config.toml
num_attention_heads = 4
intermediate_size = 1024
vocab_size = 5009
qk_norm = false
bias = "none"
init = "trunc"
init_std_up = 0.0442
lr_head = 0.0113
schedule = "wsd"
Each number is 200 + 20 x the weight over its row's rms, rounded and kept within 0 to 999. Layers, rows and columns count from 0. The size before them is the row's rms in percent of the matrix's.

# down: layer 9 MLP down (transposed), 1024x128, rms 0.342, rows 913-939, columns 0-127
# up: layer 9 MLP up, 1024x128, rms 0.25, rows 914-940, columns 0-127
down913,088,193,192,183,203,165,192,180,177,175,209,184,201,208,204,229,221,182,196,222,179,194,216,226,197,207,225,228,218,193,160,186,239,214,225,221,176,146,244,206,198,246,207,167,198,212,218,234,191,207,151,237,198,219,200,196,177,230,203,205,214,203,191,194,182,192,226,223,206,212,180,197,198,180,191,206,201,214,203,172,195,167,200,182,178,219,198,210,166,206,218,220,221,194,191,223,183,205,147,222,206,221,223,199,183,185,188,182,197,221,204,218,219,183,209,196,223,204,195,216,186,181,210,181,180,205,217,212,153
up914,076,193,176,172,194,206,172,214,212,213,202,197,183,158,223,187,186,172,193,180,190,171,199,192,176,199,198,230,252,216,179,192,207,215,233,219,209,191,201,199,240,187,176,244,226,194,181,219,185,189,186,193,183,206,165,207,248,189,177,188,208,198,205,179,179,234,230,213,220,218,211,227,182,204,233,172,237,206,216,218,191,184,210,230,221,203,170,185,172,220,182,202,178,223,213,207,209,212,183,169,192,165,217,200,221,189,197,178,200,218,207,199,181,173,167,200,236,197,184,211,189,199,218,226,183,198,232,210,202
down914,075,226,188,248,183,198,184,209,173,203,214,198,209,200,175,221,217,192,181,210,213,198,184,196,183,215,211,225,165,215,209,175,194,208,193,231,185,240,190,173,186,195,187,177,216,171,219,167,198,214,213,163,178,211,223,250,182,210,176,236,194,202,221,217,214,211,195,209,208,210,209,175,189,176,206,214,184,200,185,203,157,188,171,177,226,216,207,203,225,205,229,181,211,181,155,159,217,157,226,195,202,230,192,196,197,203,166,176,202,218,197,206,229,203,238,183,211,208,193,237,196,202,173,187,217,210,203,225,200
up915,106,218,208,182,209,210,218,229,159,195,234,178,201,177,241,209,228,203,213,206,180,231,189,202,205,188,204,198,181,166,208,139,169,179,197,209,209,193,175,207,200,210,172,178,220,208,208,172,219,214,233,200,192,218,232,219,213,189,196,207,219,206,232,188,187,188,231,201,223,182,180,197,165,226,212,220,205,188,206,197,200,218,182,207,167,216,152,183,209,229,228,209,217,237,197,202,211,218,196,192,210,232,193,232,186,200,228,195,193,193,195,198,240,199,224,200,184,185,175,218,198,192,171,180,195,202,167,195,156
down915,110,212,205,209,241,212,192,215,200,225,224,200,175,193,187,188,191,158,207,207,209,212,158,200,205,198,202,204,188,229,206,240,211,195,167,194,202,214,201,179,215,170,215,177,211,257,238,169,213,199,224,188,167,193,243,200,206,182,173,204,207,190,243,187,210,161,212,208,187,190,209,188,194,208,177,172,180,229,240,186,169,197,229,192,181,198,212,207,197,192,208,248,213,198,157,237,199,196,206,206,220,226,200,214,229,180,194,212,199,193,225,211,178,206,218,200,215,202,231,231,182,177,198,209,205,206,201,181,196
up916,083,221,177,182,208,236,176,168,208,180,176,190,231,228,214,203,199,226,191,209,202,257,221,213,160,204,204,201,199,216,188,203,171,153,188,185,192,199,182,171,166,169,201,182,220,192,206,220,208,242,198,209,224,200,175,172,204,206,208,192,199,189,187,228,218,202,202,211,206,207,175,220,172,199,245,186,174,214,228,209,178,221,222,236,200,235,196,170,209,207,193,225,187,196,184,218,177,214,227,196,198,190,196,197,221,206,180,258,211,189,204,185,221,191,202,186,197,176,192,201,191,212,207,236,186,224,172,208,176
down916,082,190,228,204,174,228,260,192,185,185,199,203,212,189,207,201,204,199,203,181,221,216,210,239,219,210,170,189,188,227,210,203,191,157,203,201,194,189,193,220,176,198,201,209,191,195,207,182,196,188,214,186,150,234,222,215,176,198,178,231,150,205,228,213,210,208,199,173,198,219,214,211,216,193,202,237,221,199,208,205,205,202,205,193,207,183,190,196,220,206,176,156,195,186,174,153,185,214,174,255,209,184,217,194,216,186,206,192,215,157,213,221,198,224,171,206,145,183,207,206,181,213,181,196,206,214,199,205,173
up917,099,173,195,194,198,185,187,186,191,208,184,230,187,197,194,246,209,162,197,226,227,212,188,231,182,204,178,167,200,188,210,201,185,231,188,149,215,214,182,204,214,182,179,239,180,212,185,223,206,258,216,214,214,226,209,217,221,198,208,231,235,204,177,192,183,212,189,225,207,212,199,226,218,185,180,193,199,215,194,168,217,209,244,206,245,191,179,213,196,203,190,227,203,184,202,181,197,182,235,219,218,221,180,178,171,189,227,214,196,198,213,199,199,195,189,185,199,193,210,187,206,173,158,157,199,195,172,200,179
down917,105,195,210,220,195,246,170,182,226,174,185,189,202,188,176,203,217,187,185,199,231,217,227,204,189,203,194,167,184,201,233,226,204,184,218,208,207,232,193,189,197,230,189,224,240,195,198,195,215,232,175,220,197,198,214,197,231,156,190,195,180,195,191,208,216,224,192,182,201,210,200,225,243,186,199,192,169,203,193,231,218,179,221,196,194,167,223,193,230,180,198,184,225,234,202,169,197,170,164,196,214,215,181,207,180,182,187,194,163,157,229,203,195,184,200,173,177,193,177,186,208,210,225,188,193,167,214,213,159
up918,100,179,192,218,181,209,205,196,183,242,204,171,181,185,203,231,226,211,173,189,198,169,190,228,193,222,204,182,187,201,182,166,234,210,149,231,217,216,185,198,217,201,242,181,219,177,183,221,166,213,182,173,204,216,158,195,176,223,214,199,209,210,220,225,179,232,193,170,195,202,194,226,193,198,218,242,188,155,194,219,197,189,190,225,177,222,196,185,209,212,190,206,222,240,214,192,218,199,204,176,246,213,201,187,199,192,207,203,208,193,186,206,215,165,187,188,213,212,193,204,168,159,187,199,174,193,186,211,214
down918,109,175,226,175,206,181,189,194,185,172,190,183,214,224,163,200,212,189,185,238,210,244,215,186,188,196,219,228,174,223,230,171,219,208,212,207,213,180,197,219,193,231,194,211,213,212,182,204,235,201,220,222,198,233,241,202,223,213,199,210,172,202,204,192,181,189,202,205,217,209,234,185,230,206,229,201,182,203,213,186,216,183,203,185,174,166,181,250,191,188,236,194,222,223,199,197,145,175,161,190,176,197,194,187,195,167,173,193,178,179,220,206,187,186,223,199,208,196,179,235,225,208,193,218,216,205,191,182,189
up919,102,196,175,181,200,218,207,190,190,179,216,213,225,201,206,205,189,220,212,193,228,237,192,168,192,177,196,200,179,206,191,177,213,223,190,227,182,202,217,185,237,170,200,147,185,177,227,236,157,205,185,199,230,192,195,174,191,198,222,197,196,212,194,181,236,210,204,174,215,199,174,227,179,243,178,184,199,211,215,213,200,236,201,213,160,196,199,154,197,219,187,195,166,188,198,168,201,195,203,197,172,182,239,182,226,218,222,225,206,217,184,170,190,180,194,158,190,195,197,224,193,219,202,221,175,214,221,200,212
down919,103,203,204,217,185,248,218,204,199,182,178,196,236,189,209,185,224,225,194,180,163,204,203,213,157,206,203,200,203,204,200,215,252,199,222,179,216,183,203,217,213,216,181,160,250,178,209,229,201,177,206,205,195,182,196,192,191,191,200,204,206,183,203,201,244,249,230,202,198,163,231,167,235,186,240,200,182,186,199,211,218,202,185,197,219,191,170,225,171,222,191,218,207,188,192,229,203,220,196,201,214,191,200,176,166,164,179,214,184,201,207,199,210,198,214,175,198,186,174,168,204,215,187,212,213,222,220,190,232
up920,109,151,229,221,211,195,196,196,196,226,209,201,190,171,195,189,163,198,227,218,210,187,239,183,208,172,207,219,182,205,189,191,200,184,208,168,219,201,225,238,219,220,164,192,193,193,222,193,188,222,218,191,221,203,180,192,228,210,209,209,231,214,202,193,183,185,196,206,187,192,186,208,216,218,246,204,234,151,207,179,182,225,192,204,191,211,171,186,177,203,215,196,194,198,164,203,172,241,165,160,179,202,199,223,223,211,211,205,190,201,213,214,199,200,239,159,187,206,184,170,229,238,203,179,194,166,184,209,207
down920,111,206,177,213,209,159,176,212,212,194,177,180,213,217,185,198,200,175,216,188,184,185,194,213,212,157,203,207,195,192,193,209,191,217,185,190,190,180,195,180,196,183,212,208,183,189,262,193,213,210,185,215,223,184,175,208,202,195,212,165,210,197,193,203,230,182,181,195,206,207,183,193,205,215,186,165,216,212,230,183,189,210,202,186,226,211,192,211,198,209,189,223,214,188,157,211,169,170,258,177,234,203,188,187,220,201,195,165,188,247,233,220,205,141,213,178,207,190,228,226,199,195,177,210,206,152,203,216,181
up921,096,191,196,167,208,217,227,222,195,223,195,218,198,182,200,155,208,202,188,190,193,189,206,210,192,204,172,175,194,192,224,173,218,216,195,207,203,184,193,194,198,189,208,211,224,210,188,220,171,233,197,225,189,171,191,183,221,221,191,206,218,215,194,184,232,186,209,216,211,183,212,209,197,213,186,176,201,191,213,171,215,227,200,238,252,192,171,178,245,143,216,166,176,219,231,180,181,179,194,201,192,221,205,212,232,227,214,210,240,219,210,177,173,189,194,185,207,237,231,186,152,217,208,212,213,185,209,222,191
down921,093,208,193,196,168,214,161,191,197,229,183,187,184,189,207,209,231,200,207,164,198,189,198,186,209,213,184,234,196,199,214,236,173,205,205,189,156,224,163,208,206,203,176,219,213,191,191,189,217,175,188,201,205,200,181,210,156,213,212,190,180,203,219,214,226,189,204,201,185,178,192,202,225,201,226,186,204,239,184,199,204,196,173,193,225,177,201,184,197,223,193,228,210,187,213,190,185,253,213,187,185,205,204,207,155,246,205,209,130,209,204,191,224,203,179,199,153,191,190,192,187,155,223,193,221,176,193,202,212
up922,105,184,187,182,231,187,170,219,204,213,173,202,197,166,199,204,183,240,213,210,195,200,216,190,184,217,186,187,205,190,195,157,184,201,211,177,215,231,186,187,236,177,215,171,215,196,209,182,182,185,185,184,234,206,196,219,170,176,226,149,184,218,194,219,204,199,189,149,222,182,215,191,187,198,187,198,200,212,223,237,187,216,201,206,213,172,199,163,211,225,201,219,204,210,186,164,191,207,178,214,216,198,221,176,213,228,258,222,201,184,172,244,192,205,192,209,188,209,196,202,208,205,199,228,169,182,176,166,212
down922,104,179,244,209,175,199,232,174,224,196,220,200,190,245,187,190,210,218,195,224,169,230,234,188,179,212,203,197,201,164,244,177,242,197,185,194,212,221,177,206,205,210,214,215,209,175,156,207,173,216,212,196,212,217,196,169,183,195,239,199,200,195,212,190,203,201,206,212,217,230,181,183,250,216,224,213,200,184,221,191,210,175,238,215,227,189,201,194,200,207,190,233,218,189,189,183,166,183,185,237,204,195,183,194,217,236,212,240,186,201,212,201,195,200,185,218,203,175,179,221,217,212,198,188,198,205,244,208,212
up923,103,176,183,199,209,236,199,222,165,188,220,214,192,193,245,234,168,235,173,197,225,209,214,193,238,223,221,220,184,183,185,189,203,179,191,197,197,168,199,233,210,192,181,209,201,179,190,227,215,219,190,226,227,250,206,201,174,180,200,216,216,214,197,189,160,175,190,196,233,234,182,170,212,231,178,217,206,211,212,195,195,192,166,198,234,195,202,204,160,219,208,165,213,182,211,228,208,183,198,185,216,207,219,195,179,225,183,197,197,188,202,222,209,195,216,161,243,192,201,203,200,214,209,174,210,194,222,204,223
down923,097,196,181,191,192,179,205,183,221,189,148,208,222,198,173,174,235,230,214,182,214,201,199,234,163,210,198,213,192,198,210,188,167,181,203,223,242,222,216,186,179,228,177,214,213,201,210,204,187,195,202,213,188,190,243,166,214,209,177,212,156,155,196,214,220,225,210,214,169,174,210,203,162,210,202,182,201,187,162,199,184,221,239,204,189,194,205,204,203,150,224,221,177,175,205,191,176,217,192,187,181,163,199,203,223,166,210,218,196,190,202,209,191,207,170,177,210,208,212,205,202,200,209,205,211,204,188,191,155
up924,102,187,227,180,169,202,235,201,222,190,210,221,227,160,223,181,194,203,180,220,211,156,207,195,203,226,182,194,189,195,228,208,222,189,189,204,205,164,218,184,220,248,190,166,197,205,184,186,208,214,208,222,227,199,217,238,227,195,213,192,169,197,195,230,166,215,237,215,164,186,243,202,217,202,229,210,207,157,186,178,196,225,184,194,190,199,226,179,194,183,208,195,241,186,171,193,167,220,187,211,214,212,227,224,187,214,174,225,233,192,194,190,204,186,186,211,205,192,223,202,206,175,185,226,206,179,205,191,190
down924,116,175,229,215,171,238,194,195,193,171,216,213,190,189,179,224,208,190,209,152,185,186,210,235,171,205,183,180,229,170,233,209,177,213,223,215,224,222,187,182,179,191,203,199,199,181,184,207,230,188,218,230,215,196,194,183,184,195,181,208,232,204,197,240,211,216,182,188,190,190,222,184,232,206,211,230,236,165,197,233,171,206,183,173,183,203,190,161,191,220,193,204,221,234,209,193,156,167,194,237,198,169,176,219,195,212,211,194,201,211,210,179,202,204,201,209,187,229,166,199,205,208,233,211,205,221,220,213,195
up925,111,174,161,177,180,192,215,199,233,204,223,182,186,186,191,177,186,175,240,222,241,159,181,168,221,211,180,221,221,223,178,218,170,241,169,191,184,194,216,170,191,193,189,221,176,188,229,216,231,227,201,194,181,216,208,172,195,198,206,208,184,226,192,200,213,171,185,189,192,223,181,183,194,225,208,196,192,197,210,192,192,234,195,204,218,174,198,198,182,217,217,188,185,153,238,202,222,201,199,196,235,196,170,188,205,174,207,183,207,199,208,173,180,186,208,198,186,227,219,150,206,224,215,189,176,218,184,208,211
down925,107,186,203,224,196,212,167,199,178,195,186,176,213,178,225,218,210,196,205,216,166,215,215,196,180,198,197,166,208,177,175,207,211,201,170,179,230,181,194,204,220,200,218,172,185,197,209,230,205,204,198,206,224,189,192,167,202,191,201,206,197,233,234,179,216,197,222,184,207,208,204,199,208,175,200,224,210,154,200,215,199,204,176,197,177,173,127,186,183,198,199,202,181,189,203,224,207,201,205,219,183,188,200,196,237,140,189,193,230,199,174,194,174,162,189,217,195,182,192,217,223,269,215,192,215,178,184,187,189
up926,115,171,211,194,208,196,214,203,226,208,197,192,197,168,211,211,199,200,206,214,225,205,213,177,181,223,229,216,211,200,195,173,229,227,226,204,182,207,188,134,220,228,183,194,194,185,240,211,178,217,204,201,185,175,241,217,217,208,215,205,192,193,189,221,191,185,230,192,176,213,205,193,236,209,179,199,215,187,232,212,203,211,226,222,241,174,213,162,190,178,194,223,190,186,223,200,241,188,192,210,215,229,178,176,155,226,198,209,198,207,152,215,171,208,199,230,180,205,206,225,222,175,215,177,193,202,205,226,186
down926,130,209,203,199,189,203,199,154,223,207,220,227,155,185,220,236,200,216,196,211,200,220,184,232,223,193,195,179,202,188,204,190,213,178,221,198,210,233,187,186,217,194,228,192,207,214,254,203,187,204,196,188,208,200,201,176,196,191,208,197,217,191,230,190,194,213,234,198,211,216,159,171,172,230,206,232,192,242,187,179,192,187,205,221,231,220,217,250,214,209,208,199,218,209,199,175,182,224,220,225,193,148,210,184,192,160,227,204,240,195,190,203,181,177,182,176,163,179,202,199,216,209,217,190,200,185,189,224,190
up927,101,186,200,220,226,208,191,177,246,198,185,199,215,184,202,207,230,211,220,183,177,188,179,191,205,161,244,234,204,180,184,209,211,177,207,201,212,206,207,187,184,189,198,224,199,202,188,207,193,210,170,186,235,202,224,223,207,191,209,192,174,214,205,176,166,221,176,237,217,241,179,236,198,206,213,195,138,206,200,199,204,224,210,234,179,197,228,224,183,215,204,216,196,232,229,181,180,172,190,175,190,183,186,197,196,188,221,172,217,194,232,215,180,192,185,170,207,213,159,205,182,238,217,191,217,179,182,185,205
down927,098,212,223,213,167,215,237,220,163,193,218,202,184,220,202,185,169,192,206,221,199,210,198,227,219,199,201,192,220,205,220,202,176,221,187,195,180,217,180,207,201,218,212,184,214,215,214,191,239,224,202,226,193,215,196,199,202,196,204,214,242,220,205,212,250,164,213,201,219,201,193,203,188,209,185,213,240,197,145,216,211,166,225,188,227,210,210,190,199,192,200,217,190,173,187,225,226,210,226,190,187,212,197,241,210,178,209,198,260,204,153,188,220,166,218,241,212,184,224,198,222,173,188,184,196,201,212,187,202
up928,096,194,185,202,186,198,229,213,206,154,169,230,193,186,196,168,205,217,229,191,230,194,200,236,204,185,190,233,192,198,182,209,204,212,184,218,223,199,197,214,217,202,185,239,205,195,243,198,176,226,197,182,198,182,240,215,217,194,177,215,220,219,203,244,209,185,194,208,189,164,190,195,191,177,214,184,223,202,164,169,247,194,217,179,177,240,206,185,194,234,211,204,194,241,210,229,207,218,220,225,199,218,177,216,201,205,223,213,197,188,158,210,216,231,216,202,196,229,183,220,202,176,231,186,202,186,181,213,211
down928,100,195,205,192,217,204,240,232,223,215,198,173,164,211,151,212,220,217,213,219,178,193,205,228,181,202,190,188,237,184,188,234,190,199,186,216,213,187,210,176,184,191,212,203,206,214,178,216,241,198,199,189,207,220,171,179,188,183,196,206,206,176,232,224,196,178,199,208,240,196,224,174,173,168,245,231,209,210,195,231,185,229,188,200,187,192,219,223,187,217,216,209,187,200,165,191,183,191,206,195,199,188,172,229,184,195,204,219,238,246,181,236,151,208,179,202,203,197,208,198,171,179,202,220,183,186,210,191,196
up929,102,197,168,203,168,195,184,197,200,198,182,214,194,231,229,185,192,193,232,178,220,162,186,196,240,222,189,203,197,211,194,217,194,222,193,218,163,178,206,214,191,164,178,193,169,207,197,223,170,219,174,209,210,196,194,151,192,174,191,157,197,204,222,149,176,184,202,191,210,178,196,229,204,187,216,195,188,190,211,210,194,198,183,206,215,217,183,179,190,194,230,191,180,228,243,190,223,204,191,179,220,156,179,203,174,201,187,170,208,213,164,187,194,215,160,204,215,178,208,209,180,213,186,215,227,236,191,196,175
down929,097,211,173,204,215,193,204,216,162,220,177,219,214,186,194,200,204,193,182,197,178,226,193,222,158,217,206,214,188,185,231,170,221,185,232,167,202,168,196,194,220,193,210,181,166,241,191,193,208,185,214,229,194,230,212,219,209,231,188,177,214,162,214,207,219,232,194,240,191,220,174,235,204,234,191,175,185,184,185,202,179,196,217,198,184,187,231,185,216,213,220,191,200,149,163,208,233,199,197,208,166,200,186,198,211,217,218,221,168,211,218,195,179,218,211,176,214,189,215,199,190,196,207,182,223,201,175,215,240
up930,107,179,201,217,203,211,180,204,157,221,192,222,194,214,201,175,213,190,201,191,237,183,175,230,161,145,176,247,209,175,199,227,190,204,204,216,198,197,218,192,202,184,225,207,200,184,234,199,235,183,238,199,216,222,173,204,198,210,165,209,204,183,237,234,189,194,199,211,187,204,192,191,202,214,194,224,214,181,191,178,199,220,153,214,177,202,245,189,171,182,196,201,189,219,217,188,200,175,199,188,220,204,204,199,146,208,223,199,186,175,194,202,198,163,214,218,196,238,186,182,206,193,217,192,206,184,207,194,241
down930,112,188,219,178,200,244,205,239,164,120,201,203,218,168,206,176,203,189,246,195,188,208,200,203,221,203,215,175,196,202,213,230,210,221,223,225,182,224,193,200,217,213,196,187,213,209,230,222,215,212,185,173,214,185,194,182,227,227,206,190,196,194,243,177,213,200,188,219,199,198,183,192,206,187,216,206,189,231,188,215,190,219,194,204,207,194,199,229,199,224,221,196,186,202,183,204,191,176,208,205,173,202,177,180,213,186,229,148,216,236,206,205,182,200,233,196,182,183,173,199,227,188,207,217,230,183,233,231,214
up931,093,155,182,191,223,197,197,182,188,213,207,200,177,178,160,168,195,167,194,202,200,201,188,187,204,203,160,181,217,209,185,195,183,200,187,183,213,202,200,178,177,183,185,192,160,174,201,214,249,204,202,199,209,217,175,200,215,205,219,192,185,161,235,175,196,197,227,217,218,162,192,197,171,224,215,186,208,193,177,195,184,191,208,229,201,225,225,191,206,228,187,190,201,176,202,193,199,185,215,191,208,195,226,221,215,190,185,234,223,182,248,238,219,186,187,207,150,181,205,206,150,197,205,158,199,203,237,206,192
down931,081,232,204,186,191,209,192,236,178,181,172,222,205,184,212,210,210,217,179,173,161,231,177,220,167,183,205,197,180,195,221,203,196,200,191,217,155,187,184,170,248,220,228,183,187,212,177,189,202,192,189,243,191,212,197,229,185,214,188,231,211,219,213,191,196,210,227,218,209,200,222,167,196,187,206,180,194,207,216,178,208,190,182,187,168,183,151,172,216,185,182,210,182,234,192,217,235,208,185,207,181,176,185,222,204,166,198,168,210,229,231,205,211,195,154,228,219,209,192,197,203,223,179,207,185,211,201,201,210
up932,097,202,171,189,173,169,221,192,207,229,176,177,177,188,204,162,181,181,208,176,197,150,177,191,196,187,207,185,237,192,212,219,197,192,176,197,222,167,190,195,212,201,213,194,202,244,204,211,204,206,194,212,204,217,193,237,198,170,219,195,205,192,233,218,162,227,222,207,210,185,203,214,158,180,191,209,196,217,216,167,207,192,184,189,206,191,217,146,213,174,205,204,213,198,183,158,206,185,199,204,192,233,166,179,193,188,199,215,215,181,181,207,238,181,137,211,203,190,198,197,188,174,197,198,179,201,208,196,163
down932,098,230,206,182,216,209,198,200,215,141,216,213,213,211,198,195,213,187,229,229,214,193,215,177,203,189,201,210,190,243,194,195,185,226,196,170,184,154,175,185,191,216,162,181,191,187,172,183,233,198,210,195,216,207,225,241,186,207,253,199,213,154,204,216,215,211,196,205,178,204,191,215,178,201,230,187,211,223,167,151,206,221,158,212,199,204,188,202,178,210,188,188,207,165,196,198,195,179,174,177,174,216,200,223,176,205,186,202,216,170,186,197,228,206,187,185,166,214,186,208,215,168,206,204,223,207,192,207,216
up933,097,197,187,176,168,206,220,193,197,232,182,225,195,174,184,191,172,187,233,216,198,181,196,192,173,209,210,188,199,183,201,231,152,195,210,185,185,193,199,191,179,246,207,208,218,177,176,195,173,211,191,222,211,188,198,199,223,163,215,184,150,189,223,184,219,203,207,235,195,202,195,202,200,204,207,195,192,216,234,231,166,178,204,181,214,195,220,200,203,215,231,220,206,204,232,209,188,167,174,228,184,210,198,198,132,214,196,202,157,206,201,206,196,211,240,203,151,205,188,194,214,218,186,157,203,195,202,185,198
down933,086,197,173,192,206,205,195,213,198,205,209,199,217,192,187,214,197,206,173,180,164,215,191,212,239,182,204,198,186,211,197,215,225,205,209,203,183,194,213,197,197,158,182,191,196,199,225,179,169,193,186,210,171,180,176,212,172,239,207,221,226,213,161,217,200,181,204,196,210,189,201,198,182,179,225,225,216,206,154,203,246,216,193,190,200,181,210,239,239,204,163,180,193,215,163,159,197,214,190,213,193,210,180,230,229,184,237,206,240,218,234,174,215,204,175,165,205,202,195,205,227,185,212,251,202,219,195,185,208
up934,103,186,237,194,186,184,193,206,198,199,183,186,187,195,197,226,194,189,214,194,207,227,189,195,234,205,176,204,191,200,215,216,187,219,188,190,163,198,169,202,216,221,191,210,205,190,191,235,192,206,205,228,191,187,206,217,236,237,251,239,198,213,166,228,201,205,212,214,173,159,200,170,175,195,204,196,176,217,223,202,216,200,217,227,214,195,181,196,189,178,212,235,209,197,211,224,242,182,187,188,204,196,177,196,176,204,220,209,170,222,165,173,246,198,190,209,187,216,237,181,155,247,225,198,194,187,173,206,187
down934,092,211,198,225,175,186,209,193,220,208,204,227,182,188,213,190,171,209,190,172,196,184,223,210,183,238,199,181,201,205,197,167,209,194,196,221,212,199,198,208,212,233,203,217,189,215,210,166,168,201,197,172,218,218,170,174,220,192,189,210,184,218,203,202,193,228,215,187,217,223,219,211,166,188,204,202,215,208,173,174,214,202,175,200,246,217,248,179,173,198,195,229,197,190,198,187,171,189,197,205,163,231,226,223,194,217,188,193,258,180,204,178,150,211,217,221,224,205,151,192,193,201,191,196,220,232,212,238,191
up935,104,184,206,210,197,200,198,206,211,183,222,199,206,214,207,206,240,174,167,189,190,191,174,180,171,156,183,199,177,197,156,202,205,195,213,209,185,176,231,196,193,200,161,221,195,217,198,218,228,191,218,192,175,207,151,186,193,230,202,192,171,196,212,219,190,168,215,175,189,182,161,177,224,246,208,229,167,218,204,187,217,200,166,223,182,229,211,158,232,206,194,212,221,200,218,191,159,183,218,214,212,200,205,173,199,213,208,161,196,185,217,184,219,202,206,237,218,175,201,204,173,206,210,215,201,171,192,211,185
down935,110,198,183,158,238,214,178,215,198,217,201,220,167,184,220,195,195,168,193,195,187,216,209,238,195,205,187,207,164,219,182,237,196,210,216,203,196,176,199,185,203,177,206,222,196,192,186,169,175,203,197,198,193,222,175,190,226,174,205,213,167,180,198,203,156,186,215,181,181,187,176,191,235,209,219,211,157,187,210,219,212,156,178,213,211,214,210,188,200,178,177,201,225,229,159,168,205,224,166,204,228,175,188,215,234,227,245,191,183,229,210,199,229,201,195,211,175,206,198,186,211,186,198,234,197,195,181,200,204
up936,106,193,219,224,186,227,204,232,211,193,216,188,193,184,221,187,190,239,203,186,206,170,193,198,198,187,170,191,206,223,169,227,155,205,218,238,185,180,205,191,197,214,203,206,171,171,193,218,228,169,156,169,214,175,202,181,190,210,214,229,198,176,220,216,173,214,187,219,214,210,198,202,178,171,242,222,197,229,193,192,213,203,170,226,169,224,228,231,207,222,212,181,196,206,195,175,203,183,225,200,177,207,199,218,182,217,193,200,197,197,144,219,193,206,207,195,162,200,192,190,201,185,206,204,174,232,188,152,198
down936,107,195,178,178,184,180,195,181,206,208,187,172,198,200,190,203,218,184,224,271,184,209,225,200,183,195,198,219,203,220,227,160,230,212,207,200,250,223,174,220,189,190,192,183,193,227,211,189,184,188,203,225,207,209,166,200,202,231,213,215,211,193,192,197,212,206,156,180,199,193,182,223,226,171,218,216,190,205,197,180,190,225,219,180,213,198,193,166,192,209,213,219,215,226,181,215,192,211,201,210,224,208,188,215,230,223,197,216,174,228,190,180,168,232,233,225,203,208,196,205,235,231,225,228,201,200,246,192,232
up937,099,217,214,213,226,185,182,185,159,228,198,212,228,204,203,196,167,212,182,244,197,179,188,181,207,205,220,181,191,168,184,219,189,192,209,215,217,186,231,218,178,179,224,213,227,188,232,191,181,218,190,198,187,191,181,216,183,196,203,238,161,191,205,197,173,212,180,205,189,207,235,186,153,224,215,188,187,188,193,209,195,222,200,233,186,210,244,184,221,187,195,198,185,219,183,198,211,189,194,215,191,212,201,216,194,210,176,153,184,206,219,213,215,180,202,175,227,175,234,217,198,196,195,194,201,232,199,128,179
down937,099,187,173,209,193,203,207,238,195,170,194,193,232,220,227,203,205,172,189,233,178,213,171,178,205,159,171,178,206,179,188,185,245,192,181,191,190,198,206,194,198,184,197,174,185,184,213,198,211,175,233,194,193,187,239,227,174,158,209,190,164,197,202,229,211,192,193,209,164,158,176,203,182,203,213,189,218,191,210,213,196,242,187,199,218,218,203,201,201,197,174,190,213,217,222,162,200,185,201,224,190,192,221,196,206,209,183,176,253,223,195,211,189,218,245,209,228,220,155,213,204,206,212,188,195,193,175,221,199
up938,107,173,200,226,180,190,171,235,220,171,166,180,214,217,188,200,192,176,155,196,211,210,237,211,183,209,190,212,228,171,197,237,180,180,228,215,162,217,208,198,217,235,197,228,208,207,208,193,172,218,200,217,186,185,205,239,205,205,223,184,190,203,200,196,175,189,185,219,220,183,177,168,201,171,214,222,185,211,196,225,216,199,217,163,210,219,213,218,172,212,191,230,212,216,187,184,183,209,191,196,185,190,233,185,213,218,218,228,197,180,187,174,179,198,234,204,207,210,188,232,231,214,158,194,226,216,200,155,201
down938,118,182,187,197,175,179,189,219,183,198,226,192,218,179,204,212,204,221,189,198,193,197,201,190,211,216,204,205,169,213,163,206,169,202,202,184,248,210,175,163,214,189,227,200,214,196,206,202,203,164,181,202,223,187,237,200,171,204,247,199,209,185,187,188,186,214,220,194,219,206,204,213,190,187,184,194,194,186,236,133,193,248,218,201,206,174,212,240,232,216,222,210,189,195,185,227,219,207,199,165,185,248,198,214,183,176,160,201,209,178,216,191,158,166,206,217,198,205,219,209,179,183,187,187,192,202,206,213,178
up939,104,176,229,201,181,201,198,245,224,222,171,188,232,263,170,198,198,193,197,201,217,209,206,188,194,182,210,220,185,186,221,189,223,221,199,198,198,193,191,213,141,182,191,179,192,198,211,280,208,208,174,229,218,194,241,176,181,206,187,170,218,199,197,202,202,210,207,224,196,183,206,187,192,212,164,216,167,204,217,161,215,225,194,215,193,207,191,192,189,196,202,212,169,217,199,207,221,234,185,175,220,193,197,209,201,235,189,174,189,200,189,191,215,202,204,181,175,187,225,193,188,223,200,222,201,213,207,171,184
down939,113,197,218,203,195,222,202,212,247,172,183,233,222,192,178,194,203,198,204,215,181,229,232,211,182,155,210,203,240,195,197,186,188,193,200,210,209,238,182,217,174,154,168,188,207,192,234,231,209,198,174,238,230,190,184,169,198,200,205,167,190,215,206,199,225,223,203,207,173,170,187,189,188,186,224,206,207,197,189,231,204,249,222,194,196,197,217,173,228,174,188,206,219,177,222,200,191,176,198,164,214,193,169,183,218,214,209,216,204,179,197,174,194,194,193,200,177,180,168,199,219,224,228,186,237,203,196,199,185
up940,102,190,214,223,205,206,176,225,189,209,210,251,196,183,202,178,205,181,211,214,163,196,201,184,199,197,225,187,203,190,211,207,203,177,228,203,210,219,189,192,216,207,201,233,191,217,198,204,180,214,219,191,157,198,189,197,232,212,197,178,231,197,200,170,171,159,215,173,222,192,195,179,216,182,229,149,212,199,160,197,196,210,185,191,202,188,164,159,198,170,220,226,231,197,234,210,184,218,212,213,203,209,192,186,183,205,253,183,235,199,198,183,174,185,206,197,221,224,199,200,248,193,228,211,193,160,215,193,212